{"n_layer": 17, "d_model": 128, "qk_norm": true, "attn_scale": 0.125, "bias": "none", "tie_embeddings": false, "parallel_block": false, "init": "normal", "init_std_up": 0.032, "lr_mult_down": 1.5, "seq_len": 256}
Each number is 500 + 50 x the weight over its row's rms, rounded and kept within 0 to 999. Layers, rows and columns count from 0. Numbers have three digits each. The size before them is the row's rms in percent of the matrix's.

# q: layer 12 attention query, 128x128, rms 0.15, rows 80-127, columns 0-127
# k: layer 12 attention key, 128x128, rms 0.155, rows 80-127, columns 0-127
# v: layer 12 attention value, 128x128, rms 0.155, rows 64-68, columns 0-127
# o: layer 12 attention output (transposed), 128x128, rms 0.138, rows 64-67, columns 0-127
q80 077:433592495512512513483533464437488502515462466451537442412429540544538515484451478502452456464440496601473486538457554587547447427457502450535458434482412511605449482521498554510408561407544520464529513476471406483526427530427575389483530610465487491560506557423517510499513510427524438507549467589544570479451518405491451558509466553432516422506490492543525479471453488566563411539417
k80 074:441526507465538489427615417553491545452428432542484574582489481520389498464496521451422475516502510553483456469587394469556397470467555494484614455422536572501416441553445482493448425453505514492500521520443456501510541516528477482471497512505589586395472438514504507605481474577536409505565499506529556467503427527515457464523494529503427391508425477456534492525505511517463577446432
q81 091:479507536502592546547519553537498449534414460610486504488578532526438617533483467542533444546497505435488499540509613568474586463500451552460471425401425468504552500514583529490526492561481482489497460633450573457518500491436610557423441495487430493453509502418489518527421571382510469530576517536475475538561475582481535517472526522521506534536451534437480471569488461467501396438540
k81 087:501499442521511537502526588549537483501503539559465507466525605419455447530500554446560469477470531365492416512418501477509435546479473481529501488498589455496454532455518446593512494518494425486486512540384440450430503518442445513466573476522380560493510528494513507540477378425606483462494493540528518462514520572443500499453471617500402403453517477458526547612603479510523498435544
q82 103:464509461531512498474405517461560517525485454512532443518471519511587562571431491466419491526456485541436457433436471475469477473534527493502540525508484619466415548548428388526413564479509509450499449543483484538450514508485460534611608473533519491523447479552524416542524483575488484586498449485479667503512548465497423475528350504487512459433377543532460539460477567487514547483569
k82 089:492567483481414415553440438405485521558485462555426509498457544418492485513454582587574505498506490437498458455436418493484574466465481431450475503529509552518532526422572486424465536548429498520535492440435477402491549434477516488422560535558425513547544502509474431436552532470538599464509537400506517546566472459481503472501392446527500546518394569608522564554479565535473565459512
q83 095:527483550509446477520420464461496520493372499478505511418538496498503489456539431576499565474432449536360474452418487468547463463454526517548565511367461462483443436413449460536401579466505619581550487531479481426468473588562459513556624494491511416477526458493530508418493488494524532460503517514492538474468570436544491475483548507479545527403509488531522544578426599546495541505467
k83 106:493497428559592548605479436516513481476513556548569522498512495445519492517571599464489576434406585498492407498519583466517415464478551555530455454500573444427504434433518521488570565463470630558493463505494513473482539428539575597503504574506544458508517570509444554506424479519557492481445410492567474386517513547491498456533492476513448447546550538399487493567453495489562542577472
q84 092:479497442482560528501543471464512540497478527509482556491510559506431579542497572481514497556477535519527527535569586537405553443448517530423487465549554484494557502574654549505520541548501467397518487570442495415558526448488529435518471550527400636498575515502429478501483571384485497513515425570485525482541508632455507451482504411485489569472600477530500474483555456465529439467596
k84 084:529418397429606525450484485506548492485562530498511501473516476509566490425502487384456482578500581532536524495493495469474535504497514490496418395492527454492585459608543545428497503578391477442510460489511534477483512514529533564396440516435502492439537484523433517582553496516436406554488580559529480455543521449549423536535416649481488490509509414394492517493533529577488474502560
q85 099:511505449551487503465531492387599526514521573473469528546525541414514554429479418496471571584470513600546522523486549512535517523510410462469556509534465422469535455567620518474523511536585438460509451434474554584491524346469597504481480497538571508479473467427533477428505583478512464488486534496509489538506557568482562507559461411571483455488541445427508485451499409548591515403517
k85 100:454550445446522591453376499482481489460548538550511482571560442551627547628443494486459473497533483401639511472445483526502455452562451553513409454563495454512496493515492516517513550450497491525472498455525500582581463469592584603409475522480561464544535506422422517502482522515428494438433518492449510397609465553459504526550583467503441540558521497494505467546495492500529485496478
q86 095:538514524502522483468548459481499499528448469526481474411507452475555452433492507516424480467484468601369538560433494548520485451472575545544473491487538609504443351370519541476531442519580515524511538499522410477553520511450497489439469537620414529462491557429406472534506419524564507576510499416437505508444540515528454476599524589490474462493594529521532486522413473538535494472428
k86 085:503478543404397514501528519497559489476508472477510502513437518609405535539584552505383456523516430506484452427463520501555502446556436475502515534449470605430470497496454578554428477442508581488443435450428469476570468485437446520454588497526618478504517513458489463525426510417547554433596515457490434527522496531481401527497507437503422615495505471492512502497491529629550434507490
q87 097:501532529505505443398538590443537512485463509470430428482453526368522446412477477535519583531490466514494550457481552622549494489464467470512559454518415513453411423503513566577413517446449513467539487564475495559572489464501484563492492495522513560465564516459474420554464535525533510485556448431503527574568458568414595497539616502475537444514559520527425583570542532503408559526542
k87 084:523455451455455537498526524485414479465507547452440438527493463418506515453602562522478388514595486520522541470411603509488559418521457532447482493459391585501526515510538494593473463523506571411526475493459401485519480487551520597453553608477447494519414524459528474556476506538484390494438569502519544486563466543563473616440543530452459487468556577534509492404449534448482496465467
q88 097:437490514530430516482523416473495452483478524493418550512553410512387443537486569506475471525473520434555548586551479525553543487420485534438484542534594468552532474536602502552570485564514529509460536586445509518502629499470487439436504389514586573514524445497437491513582538490507508447452530533469458508520423562536551507612586460550467451501527497449512433405595516514424522461574
k88 108:457422481458601556500520505555549457487565487554491477414482456484587561514482530470403482549555486464504508551485549515493441574518524593562563552478557530507570443512432491489520570468463486497490558587522521536421428540521434561492430530400546474489481500575438553537514521432487477604514434560487609470470502479607511504550481543496406569370480396418450472473488484436508506506511
q89 102:494483496531567503472463525618548599531528502438537458495507487444562447479525516511553470564538463426500557516510381499541455506522439470447575520500554462538537482479437546491501571580493483547482500423518575665512511504531452534512565490511382449488398456482521511589517417456491475527509412571463471513590571494528525559551523528455474478423500528546407472573504478453443523401594
k89 083:534426526493482456597484511503536514466533489527514410585490490455531474424437536480543492448522454582505560443483589497457566501429452514463491541424431460526532410530497500555480537455519368476520556489571502529530389527488565559551543522526482513487546596397538511455470493533445500625584528468458563512561483460452424511426531415423492554485569543521500499587368519500476512449525
q90 095:511465574524529489503530519455517573455528551555468526602558535446582562452432472569519479488542526503550499498455541517550557483567511446507439359465396417472514493604623526476543527494440417401502433515415489404523519504489584447478477527539496546542537505403583476517431545402502451433463527546479417519517550515472471502471503386475514467500514471501488469456436490531558454453434
k90 103:463499405536516442538422444509531498463541594482426521452521444438515524472410527397447448554500588455542590524494420496525486529518472512509468410561563426459590492588508479453553519550454465498484525484551491551443584483537597450533527578644428491412504488513446509577525409494481409524447478526497456544529544558530489510526452572460435408517515508459445466557463508445529509482454
q91 101:516542552462429503495661482449504509539535453431472440517518524529505479543472477489431489501449517428490578503457531477570429483575537474465494466476514520521458464487393605470618440553448516546520444532573444545449518417457482449511389514551436400544506547573566536473588529588514565436430569539510521502549519484567440453499494565443444524492494553388522464538550470495485535435515
k91 100:541508549615368544428454492453458473544513479495537537439495519491547445524521522585482532450432495514459459504460504477528487515562491480504588562450497427537430503496533483513475516497515383468491462430487508506464422512477586518453525518524458477539603571505482427492486546563493581464459440401514495541571422558543570443417527367596546540559458503509488449421452537485621457424492
q92 100:446531495431506480441547600414472562451463503495497548528500616474455497388493535522415493519372552570499507442491588465562460551436508494478516492543455497554411544610639624517450456480472473455558478557489444499561462494528513493503464506475517568458475529516435469433514581411505486488438461545454452436492455597446548514572533515505562552544455453500536487453546457549466524480531
k92 100:486492491479561455536576545525511512413460447482557501603481507496490567456496497413448536550446576521495491388587531477480435453399534496521461433482576492545498433600524574522519444543485460459508403512477486470505535490570513548455414523508539566372534490524423499501516505493511406532528515517514394440501524414492408478572501572391466504557459478377509516547564441514550504525543
q93 098:518429450477435546583482528425586477491554496460415451501473595480555491414565468534489538590559462497564469492543481527613492471507444419504460536495425499559464462411455513456551543560609450490536465493499485560399483453473584420499531493512474518563508538480543506572453464567515525538475534541560413457507484523498498561575451579560454415486528520435522423516516408470498518377444
k93 093:568458556477462550536471516405540574501483570501515563534520483487599517512474427635511517545522538480543496488407456493493579521581517470500351502533485545511427530490491458537449488495438511503487554433467396544452486454413498477545513475526473510624533480548543534572538474449542514518522449464495519559585512586436407404479545526613440541571502440575540446547507447465514514440504
q94 106:500558442601387469539472474457485461516547519483510503417551558496539490468434470483508578432385493508462422396403466577480512474479526471481416449435496482454520415497375532527415539483490458564503587435471454461543547536595462516481521546485568516547493491490531480492496439524481545515459536529404526495429493511494609486465471531489524533491407524567500523529432579462475518383603
k94 113:576484513541430521482428549529494458397518521471439575527577636448532540593469457461558488459478570551559575519575543480553582540525516537535530521539490530562548578424479557445536542466499523498564497393505498494499495460635505504539503426508515565512590564469472509513569472538527469483428489498446514529584510530518526469530563414601543509529554424541526514457470432517478628526460
q95 096:478478445497544460475508525513489526466439470646529537579519506512548506466441527454451531488509559544432451525513462558488507546566511561446578454453437518614483523516464545530535525538377462525490460463519501452421524520567413503506490506483536560460407474558559451506462501461419614503510518505463479345572508521620583488464572463466580477482501457508416518442570493492551571471585
k95 095:432483471483534429467468550442524495437518447464513419550474506517532550493462438468492513566501500574538465505615529486522552606527515504422504461545562529524486524475447556553567501648534456480431523492465571429346546577612530418563451604489473404424500560538485500487550526498476468482497464480501511418567392486487551518481495582532422457481472486446474556508545472500471563468512
q96 100:477482577502558450531444473521509430563437489500506532519424516489530459458476511519536533464517566502412495459478585486459566423508490512485475510496451443552501529395555516557479436522450510463512584456548502380496523537565517508470535495539463482493454572484482496605387590528436540447526406501497389457527522526649579488531512397446502619473489538464511481553496559427617465497473
k96 097:416514522548452523560516506537436485451441557500556545519480575428516465388490471447413539535444575523396497434504485446516509451526570477488501505463525475455454536599533485457471623545504544490513445562541513570466519542544425459538448530597541473457496530518426437563495466513558510576430462505459526488475517512463511493428523605486560396571478375417605514450550507561496559528515
q97 111:568559432480587490509471511482544516475445418501512489494498497489517560444542519512511498539581419517547525467550612513464508487444435556411435573529574447486514531539443462492501529515507442549513493489391496612518466584478537467480531530553420503559479490488624489518480421489587484475459489614528389416521477524485499504502496543465502419605478608527502635491457522491461532464398
k97 093:590552545500496536554592512598536444526469469532444486525442438503452535467554557503501483521487438553478560489568512495526483506475424492457530546452508478495398439511559455618504521460519445534472540511513422459497484654419510465555530549592518573474378524534539477540547488541505466516599535441508541504484503493502560438533469506363448493418470521552501587598471471595549443511463
q98 105:493493470530550475444544547512481465508487432460497507543432559463516521499510529508491574488518469568422542473551545446512476573646531539444496533535494449558620555558652507489508527532582456557572543463463509389507603570398502544457445505558526485483505504525541546526500502505447572476563425523466475472486436472564485462550665456484509552606493517454485493504430449503451541515548
k98 102:518486530448536537495591519522517504612575316540529538545475468510572541580507436497511469533456478548411458467538490493499555549494432475512497452471599486488531519569461447475446486539555482458510473537455525527474534433386453512499567434485495406563511417578547540545537476484518469479478414529489520423529489502555461541537496580382590425448429508389478477546534457512511575515490
q99 102:520520478444403494502463496426556500477545574490517575500559525554604464536424457572400498584522423467582533422474495561464427479521436579479501555565540521547544471497457518465590532447508526460564498507517480433517482433481468549556437547523585581486553508528513546497473479529501550565424507541456518533515540506553507402609413426536457397446427511463438571504441445496508432563461
k99 111:513480448588441512372522528477469482468499543572442551537417483503473512482423472505529585485550496483498516507541395479530528534489424455547427472481488461496527536469604480501463455557581499574448504412465545529501575489460527521499533531564526531556501463472547428485462519497468631521528610562486574467532628463481655417508396436538481573505505583499531446473485514470478496446496
q100 110:495590529482590373484509517541391466487567523452579553399460447552505518476602482500505466487561486574376442486486559412488588638431488518515555586504501450532452468483501492514489470491535482488575464463516538452493553435481547521545517529466557521420575434511504591545451520498410510514605517505477473548522517460443621463521528484527579493495477492513411547508517541529458496532464
k100 100:511458486493542565541500477472423478498464561486565609451534526491504530592543555494489373376495534515482477480555540478484488476485586496506530465455663494403445433520446561526505552443511533504496497543524431500396535435543507542455494507508598474535471483563429493435435435480500496415549429479424492450529503608472514490541493607533524458515549567504491526436510480501486448520364
q101 106:417563501484520554473522483515516389519466448447548492499456511471493556485468521458490535505467458524550410445534471448459496492516461475373558512400553517533505562491494430503568497525494511477543541440452458546585464596475483496515455561560520454475487475468459592418438492588443416488561515485477494408519602498461605476543588461420506511489495447494536653490568588522502608456542
k101 102:485479467443509482511488464443533453535476518511475477427586470525530505636546485482459542532443480514517499397512516497485493470503452532480469454473566533537531547550494419461488524503530358555551478487430529533489527501565544559489402532492412477438565516534425456551522501497375492469544632530573497441533555507446443571493549612446478371583570531478496519565472487469524494515629
q102 116:464513515524502392501428537506521506470488513439489419542433430423568509427405520442431517491461440517538493458446461553491512520472470553414598568467468472430542431516455499496523431497497558548471531502587512568452526454534504549505488476560528403533571604513526466503453424451461550497485434548420423531458389521614457480534521512494533420436566535431517513618504557434525537448529
k102 111:473521517519493481431475481434486556526479560498476519468501410509551481592457457489547580485464407449614570491395485533454521500517543539416452545537499489447597433554431424421461502573457466420484413417507440471447536461426467565540453529573493440584505506475595487557502474462512472570477537545469467507512565518554537605466590548513405531497418543477454470485485411530522500463549
q103 102:439403516498490474519463527485528578428465554443448610594576577473545540483538518505467484459560393552412516490518502517446559550388609596551499506441477460497473592418477513535494499512488555473596487530488462421553436517492458489519503508467436493523492612534536487539522476408484418565445526568378498451497472496522461504533486468602444526437529422539537504469559436508484526493526
k103 102:424426397490544531566494479554625573503478500457485541515498489486550436541496444530543497529454387615577399597502514512573516463502505482505419451605489557407465451401425487501553548491500495571511470521511514485524493527480483481474582503444531538459497520506454516594440379459551411524566488441445449448531467482556541513534518619499444549472461487449474446497471462484552524470457
q104 104:487591540460405483449544377527434474539504536469541478515557500489434477506566433470460547528527538486531461509475484507557447596542504400433499551512438515463440468464432546448559449478501513465461563480530532473504573539515546455397480372413451481542558476458492430567586464597509485418585460465465505508498478429524542580480453482461537410470514533423482480505449516468554490572375
k104 111:453519533469456536550445471567526437518417477460485483410374494486475578518442526523480590563533429574430616483418524538519509429563532559556419493484485491474492545509557576484459501388545452464537525509422443464557453539589492521521494436483553426547497491400508433398495513521487481455570411435511503598401458436489516524477492469414470489454563553547503502507478537534479461496457
q105 103:591394493493464515515586512453498526580467595500497547533491483493550510485583452481516500490504530557487490474480404503453398482435540533498554411492524486505529529455436534572544496582536385438497542520453500408510538474481414570491373465438517503501527524482485506557558565658421506552524575549511499484499440498498537481530603473497455490440401458408574451519446466492523460456448
k105 122:492564529453554527421588524495516498419576388576488551530504557486498504461530527536537538550596538458564490486482489515454539597550528502466502527623430463503499468462410529464518532503523461515422439452455539531437483516474602569544459480532416475505447460543527512455523477506510526578557508454460435603528648605437454528496435421441440509481445538529460459493565454530533525430442
q106 105:561483457479474648488509551598496452552467511511490508462465496503509510540527373564472497546427415534470451508515610520494511439541514505435528455525513652522583484553562475538459473475560449512552468575523470490524527565518386451452481510504530544539511473402450477525472512643455532544554546484485515475440562507490471494440509416457537514494465480509433572397472567489512419591472
k106 116:486538456440492539415509566526519492543493458476465462428455429465495448538551447476585587451505492447358504524449603412600555488471544455524538546563507518434462558447588536479463489427540570439601441565509464428501518584503544472516485391518482459490524599497551437438585467537507565437528492500481514547509516465417535484493445527468510570497578481563577460470552484529512524525423
q107 098:433487540448482482446471490541475440548567408486395508579422573426353561531526495474598467569545490516534593476560509520528504532491441394413501515471492443466551522444471487609511504541489514431461511577493527460554487534505513453584557477506541559571546518466461535582382499502550546518452429554564469467578475512545608516502533537511484562501497502528513457505450547407521454539544
k107 122:523360630531481557480525460473408517507567467460463497461465368548436487420581510505569463488521484448442514608556518500441452458530579487514542583496547555416491468511459404507482537518624566474450485482543515519471529439490440464468536559487547505491562453544411514447408477510483536459479461601481498498513519544515523527488425516612502592447512469497557497592489482534520525486466
q108 097:459572501474516532530407548490526430498499582607516507404474537556512443531474500463467507503533475450469493568490520562499456492488529588572504462429473535465415454497531494605542420462568574488469379419544512467429529440513606541404464495370531537486471515521512491469446525502608463513540472513420527451508478492414458491411454500643466549517465475491505526514537516555512452592506
k108 107:588560480477459547520525499454431539440538588549492547550498486512504447502584494455514450480501514419457459581620463511517565464501579490640508480426510549504391450524497591516463526542513557524540452535477583536454609460555506455575555465438498459395494475469479594400454445427448531504464510431474543544540514607497497494552497503592452561555471521477506550470543514548456459497471
q109 097:469525538529469460398490474413502531523516591505510388529485480488466530446511399508404536479488491578467565464545453482437469459483434568512511586474526430503479509457535444439313415502401528508476569537545532504508475532432495496512503530552496566531533532469507513517468408480528531527532613494504455466473579475561482462508456491509457524411436557562436612502544498457394544435530
k109 109:540462463510592509501565498508505508522423484494500470622467386532615518449547510529540512567527504511554450535506445531385502502424450512410411496540393378499565497532496525466527601457548594509533476459520536524521536494450577583467623492492528521553579487511463473584529496488439461498575585448535512467533473475595458489460533480457462444525542482457440491437442431524537470496550
q110 106:472543527492454463493563488436524442513506580430555440501448484483579470481437447456482515512537545479511475571470417527448447534500551556521520524593471525554437494383484480521355581541422509545457519454475532448515497483471512441453414488440368533484553413519466518528465454581470561452553593466476410417506557536499481542514471456582549494520438438480548554411476576526489431447550
k110 114:594591573505441498466507575451471505554503516521525439437625549549539477452531389494479556489446477480430522437531531507442501563452498509505511479489455556485448545527384466543501500520405560441460474416583576546424519411391522570569503531535509515523410525483553556463527461477457501463538523525393464448620545546533504532481483460521397514480497444506503504388483506524460533497559
q111 104:436514539500487486563444466580430455483429555536396486525481426474549523527476437602450531463573476486444482494495515538461359526427591508448473502479439368511494474471504418446428476500567466413500525565471519587495506470548479509474538599456612544511485522553544504528519486549417463490507520443505449573390479521535567537514519442512563466523616432477471534547527492559482551526556
k111 101:496422476517490464521420497489394507493421464487429436548432399437440453476455536422451488467515532366459589525554390532562513567475532444607467478413565509456566581458488494484432462489435539502441531509501491436525519517500466495565463437562503571452433461495502436509520470496454492477544474549501562475490497538452601410529457582488539499508514430481547478586600456536508472546432
q112 107:507478450526469479491573496557553547428509458483474436469505529533486550457523396505595606540410494458432542479508476543455581444421604457371562538574581396431540514390466521542589433457550463491464478492452601464449504511476485485427513466558557459465482474588449543491481505484564575513524558484485380501418480461512506485467480477492493483528496544464517512536485561439515562422494
k112 105:493510392483402506494538526524434511522458351497494546493457504444498490520579553536462589524518469619425505467496489431508524546489568558424506444499442444431538490481485567557452445357514548564484514517520522382536395527539434487602548476472553491462494527548549444469525467491577579478537517579569455486411524538531519545481473464434545514567459547522525477498452513502522456461588
q113 106:529435481546499471507608374444599446485516494481506554422439480454547555510536549481395526550500479512560547474551539496406463460469494533425475456516498432449505464506518447568520399532467457517516498507488578565541536482525408415626534460530466540562427504531608492446511509517549553490550468539544463570569460523628591507527479555491519466473485506454572476559380537510496508507461
k113 116:469564536516523557453472626502487506543493368508521415415470586566418431567476523516422503486449550491451474396517528518406528507484521522494517515578482520625446566494503557520548525513435432474461484494519435458550561532487503490522441413496599508517491540503480466476546532419444616439438474571470423424451483539459550480547521485513563534535449495512472592499565508546457444437557
q114 114:509476516503474488533470549514485495473499586456461552472454532527495552546385465522457496482509496444430447564567500549472457544545539417600537435510449547492381524528397533460594524462451587450457522502505514594422547465505587504405418440554410530481565477471415504512572461480540499529524564404454502514499490463458523506467541515574386524520431529462500483535424526443555609552455
k114 106:507470560531397490565466541397514495561457585522478515542460586481422419454526526450480561466473599474537467454564459519504477473455547455660529513430487543505447520448538506442395452445588498467542496495537512487576472511484486479447465483531549500478476529439514526425492525431534511523465496511505441493476476532553499413503513362620441427526417607558493472483557563528436513487560
q115 106:494518531535521520389494540490521529474496437485456454452564493533489531580508462596482454489528511479557475504525507425573514471455519476497560461490498564530652545495531524412468511481509493514499521502428456409556540442430572563514548457469489503551441491513547417573490354395595507440492457567486435575496436490452476458546472378488429542494480485629519518580428508485572495507454
k115 102:447497459561566499479518491498471537441498534511512556543490499579472450491462487403539575477507517474477451458432584518417547521474469519484484583531455476484555543557511483500504541456415522463536605534499531479448462579427611555468534468446580484481571592489536598561490419478513450435576471494417514388431582501460530560482520505466567506408540496496561468410501380393520513530549
q116 106:584641492532425513440499500424455529456528467473528475584467459502497467559606532498512472502537570481508455480527508486437537448525412508456509558476513446456519442502516527400501445560530447430521508589470522492504466507484521444545561516430438567400536423536460496542475595553540527568585622484483588378526434443464478492526493522502484501523483514543543536459403539440478590480399
k116 103:534478521470402415518497567500507417528410448542515499460465469498500451462517539521512506517509580499521466391475552479467494459590590495491412585448472538473449636600539545515464529548552469581456572417469492488472597430427478575467541532480486535512483519386445528531481533490457512434533513475488461535577496458503546422497439448586581533548413570556491566450458435466453503464500
q117 116:450527511480581424624481491499519543479447459513474550465471573557417508459522557502540401527589644427452529521547472518438494570467588424598464491451416563495506542536545563437504454373437545500533519501554478465530523455492496511537467459490508523409451540512502586469484559379566422507530510561506536478583526557463413507462444509520525516502531484569513490500494455514440541441553
k117 108:529473483562424467550518472551514492490515539435519454474497585451481560425458495507448440587463545490504474573580489553569480621513514498486551474510583507460395492506491470498484574516526493413494508446504551468480453441511554518515527429482460604480509572448478576596461466518605468597584548490489571487483459532432404464504496552664583546517550437529564496467473452482434514554474
q118 102:539475562478529482505478513485529403523468575498495447503498529505525543436455637545521473459476477510417543491518456533485428546542427499466465523450449494508500549490441595364458623535478536512455516497503506577442535498547492549502566512520473597495637571496556495426536518540499564439484474475495494436553455439459475502581676516533546434461496497512442542381461515550459454466516
k118 090:565541531456477538493409542521528450478431500552541528547520459454473443509446491499483499485492452515407585484596581482421361501523440469427500496496494499503478461452470509477434399544572515533497536533551503552469444462481460451445510502533446529516480530488511497625542458532540531521558419481430591490517540524603479499395459547473525505396562515399499523498579431521494654574522
q119 110:490512558494518499479473435551464412432406489525499508543488610514500518470382454536476504445481495519450483484547567450537469492568447465496448558448506626437562496508451501568530529665496470571503568344485513529470496467453524499493558451542391512476499494569432569554506592449523523537418568444483548434487464492407471451530512493500476494494546489473435582480451518547480578538494
k119 102:565479556510491531547459533456475545593512453546586539570435530580531460478549463508419491415458649539516503553507428401429527510536507529548530457534475542389530541536544487476457548591553523556499439467579535471441461353456560460400448471544402533508579558450514531487481494463467523536558541482522512407568526489463544530494513448511556449535441484556466531547471491492534433526481
q120 098:563512514478677510430497486483503438581576465526565544495526376467480467534427459440580508527447492475455523492504517423410473519448518398459508552524437534483474547534439505462404505483493558522509500593574495464492409444437468546525614553443438430485552496535454477473459422373461474488454553564503464536459560494556482495494461533483484490573585517530445537495478483566486455541454
k120 108:552524512498456452483510452469406579478511528538481564477513471539492569484437437483567411495402612441521481503506541517421466521506496474591477626473504455571439555532570482456412412631525535452431435498555493579426551508499559506512442570516512457480518562470391502485539470459501495569467515459464477565525518600431538492506534422519503453586528482516518518485437471453432523403537
q121 117:497582410498516518516448501489497491493520470454533470447548539483415474475407512482511434539533656406457470521472487486509422437486480564571452483548489573542417553521509442562437508476479484465505455484548605426464454409568438576483450504485438436413541552501507459525567484467473486490520365577553461474507529523502458460501586470520492546470490399445467379503458500525453585559541
k121 109:520460515420454515548484551588510505511559524432576446470515543448575505494416516495486539519480462435480530518447441506492546571490471566497466498489601627434572428500517528515477489551510469426516515558436434446400546466527453415403475491474413587468496514500484457534521449579425478485526533512498495524449513491649338499469489589521519497406512549485582469492512491450494475434555
q122 104:471584589527497476537580474515453563507559470517539430516474454467448554521545552447505547451476427501483456535465512506481510420500549596446554528435545504500451442554509460473578456534446375447557599474519595477495529470412444529434542515593520486467515499422571487448477459511483609488468535402492466427534467495480502471496536523469512486431516573511559476657489580476593462440447
k122 098:476530522533577503475537560462446485477430438489445513437500425516508610511613598497496497526535596513519422551439452562373566417507423467612515458482561402486498500546463520471480588444475524472502490451433473500528530481431544493587470535571522527498495488510540463554469460479467540438543561457638435617506527491452481494503521525559494476411521508531479550520458429558556512431517
q123 111:426491568424431516569486500514509486538527577411396559496459617456511454476510433447486407511557547470419539444432427564484444556580510438624484577449506552524503530499430445465497522460422540510525539562527470503462521436520542553461491545474492619501438510499414516470493524556534509499511543646496516543520550541448484453559506465527495475491504474451437453408472463449433574532532
k123 102:546368588451540579583522507412487577539485479438596540535499481443484501546486564568463580517516494477349453473578523568473517481421528482459574445517503506545421533516451522624546583512442470478472529469530479497522462490580557467538421488482502513479580510489559511517565551435490463480428473503521477470476478594530541434597535457521504547638480497472502519499567560530511504548524
q124 100:538493465509540502465555401464526443528445556456540512498492543470450462582491519657472564527552577613453456543431446518492439533599508587548508500538530488549479517517479472518480451396578443453548538478591515524510523459480533475435492510492538573517511587468491553531446570425604438581467438559488455494462470531573494495476517531614456522494509462526460456586465428402492565531452
k124 098:508450521469528543561458546535510510519556613461559550508518440527443456512482537538518405448544541503548495491514426467532426526483501375574514506520546563555419524474478488401508479455509579462479479527485616436520497548569530411602484580461555393455387488457522517439473544501485469551428512485510515436448576510490525433493530512568523490553553436541595456439546445565580515570549
q125 105:429448560514465530387522514457500568442598437502527492493501505444530529611493556507433516488463474456530523487469494660500529499486514524473524473506460523532377535447486466541465525521447541504500600524423484542462437580480560437516517434511477570520537529543456455474540495458431436537388493534551541571456522527509518502435466563525459570508362614456518514573573441445530443513435
k125 141:521514517516564430416534475559545562532487389463487545591472542511540440442519488472475566543589451524598511506564511525554493512496537568371535548501586427495527481409397503513483515495467478460530446559441504484514568625453476546473586501512508458523476519550479452462465525553517520499632460460540588490538509476640447523468559554430495574404540477472579527523486509509478493534468
q126 108:456421538472572560541516589512596463485514474505574491539409446570475442537484497602498503417544413496534473504485509519523456512442510493402492501456435426424612489391490445515483512515435508482473551488556498474525515483401456500531636461522474478451513438533501527587495563442450575521551542532499542429483459573422533523427509532471520570466538522466464539630405543519497447453491
k126 105:442497504496537413374492429562492508587448455527562530513485549554455546520400521454482394515600481511407455510435573496546439552451506555492449451452572489511510510531533476571534491496513430478541543559500519564497493570518381445558482529398468480396510454564509461557498450495492413492563482528517475503508505481563508520555590557462534504574505561519457571632568536521483489482580
q127 104:489504587462459548542469488511450383499479508541568459456441514533395468511379514521500498518552512421507490567534570541579510437518546425578565527558516532433452566489590484461488464487542572514453387586544456516456536477512547388576526513470465587541512496464533603389485522436576529508581447598516460437504477470475582484495508547549466504497486515477514520465454504506552552535411
k127 101:460556489544544557579457438519571563495508479518461498424506490559510445523517461563521523488550397416489508506529465410545508473483546535459545483459511584448464454505500424490528417442525557436435505548555536568538471613433508532492511499491495402456576525527553426505452616528496566436552478461508477498558490541603524464420578525554560469465543578487580360427429551479495491482452
v64 097:439508458575536486443596464441544504486544587501463490494511443512453505457475621483486578578496465545478526529561501453528528510564444517444371429494514573498501486553471450472503449497543465456473491463529490410419509563510494466510468506538505525488416553463465501508537508524513571482357467438422565564414469480369553479517504551523532500517540507462569343587485527594504483445549
o64 099:514455518596377533580529423544426508440519589469565437531459564552478499585528482443485555478486507533502523508476430523415413411512475545590513515485514461513553538448594528499473525509443540487495529540458459442462467607526482443507593541489435461558486583540446429584483432536480552545596555564467463526447443453463569406514487467478391483587501481508470469551469516496541513470446
v65 110:476474614566527478455415498496473501404394452435503453497451551576579513445514507421441592515532490455586477513560473551433479484474439611472562446472443556497489565498482481398519522504519501413473549502495578542537381471546571503561434553555511500503544548506527481522512538422474502445563486502414540469507400469504482474471509463537535508503518490426505531465443430542493457343539
o65 106:576565580459491491461492514548432470491548532493476375428512500478520458543454518441475475610532462470555560510495516525513481545411427556553509477622410488562460499580567563548475463439501462534480521623502426449499454573573521451540487476501385485457528545588515496444562473514456452510461447443452464526465565470490508550517525522431535510525487525496541337453473500515473610525471
v66 099:548415451417525487608459586442529541445444535532502496481361474512397509539464557420516536468472489438576543465539425555504583485530458501577489483527502558472490546463466466490461580477631437467503498496475491453471528501468423505467509603574407438552463559526483527542615517469526524517535503553585607486480511506438487613546478549499473465511529451518506564457492508487504540600484
o66 100:532386466519532375429476489404485576353442486536515463580567528471448417502423541528578426529551524501566537483464548484484491408462497557531450529523568541535514469523536518536426560505527576431440517447509524480543433558473441535477553433535514527428538477543569485534467551472451461554473523590544494542565450512472481475549540486448466397517501468508545477478639560464532511453509
v67 106:507579448468425615434529498497498439502433497514469442469474492532462543460468464590524490463541522419476538465507526489474544494506501481440393525469530546538505601536479468587473431515520537501519524571444434547487578451512538554471557529606516486524493487577382500411533646507552470496504480577453501599580434444508489503523527564537486495526457516497477356412581399516496506524487
o67 109:473509442483494490554496484392539486507540468413414540536404510474496507494513478445514446495603584466544428527441393521459496493500600554488502462545524472477456503402429465565530584542511556508430579529460391510420461547542426479578510506432530614613556467439484460494508531446486451606562452501501543525485488542511540478534534543559555555596433422519483499533514487533541465448487
v68 108:459549585572547533516462529493489537396461527481510549489569392514498612556546495582565505516615528493467478519530458497501534547527604524424427498526484493469563518555444559509463460538492477509509608481478435517564580496570500526517560448468482522495564511497396488422486584462540595485492447450449495502460495423452606544393492523550410567527575463482467449524512425528467440550458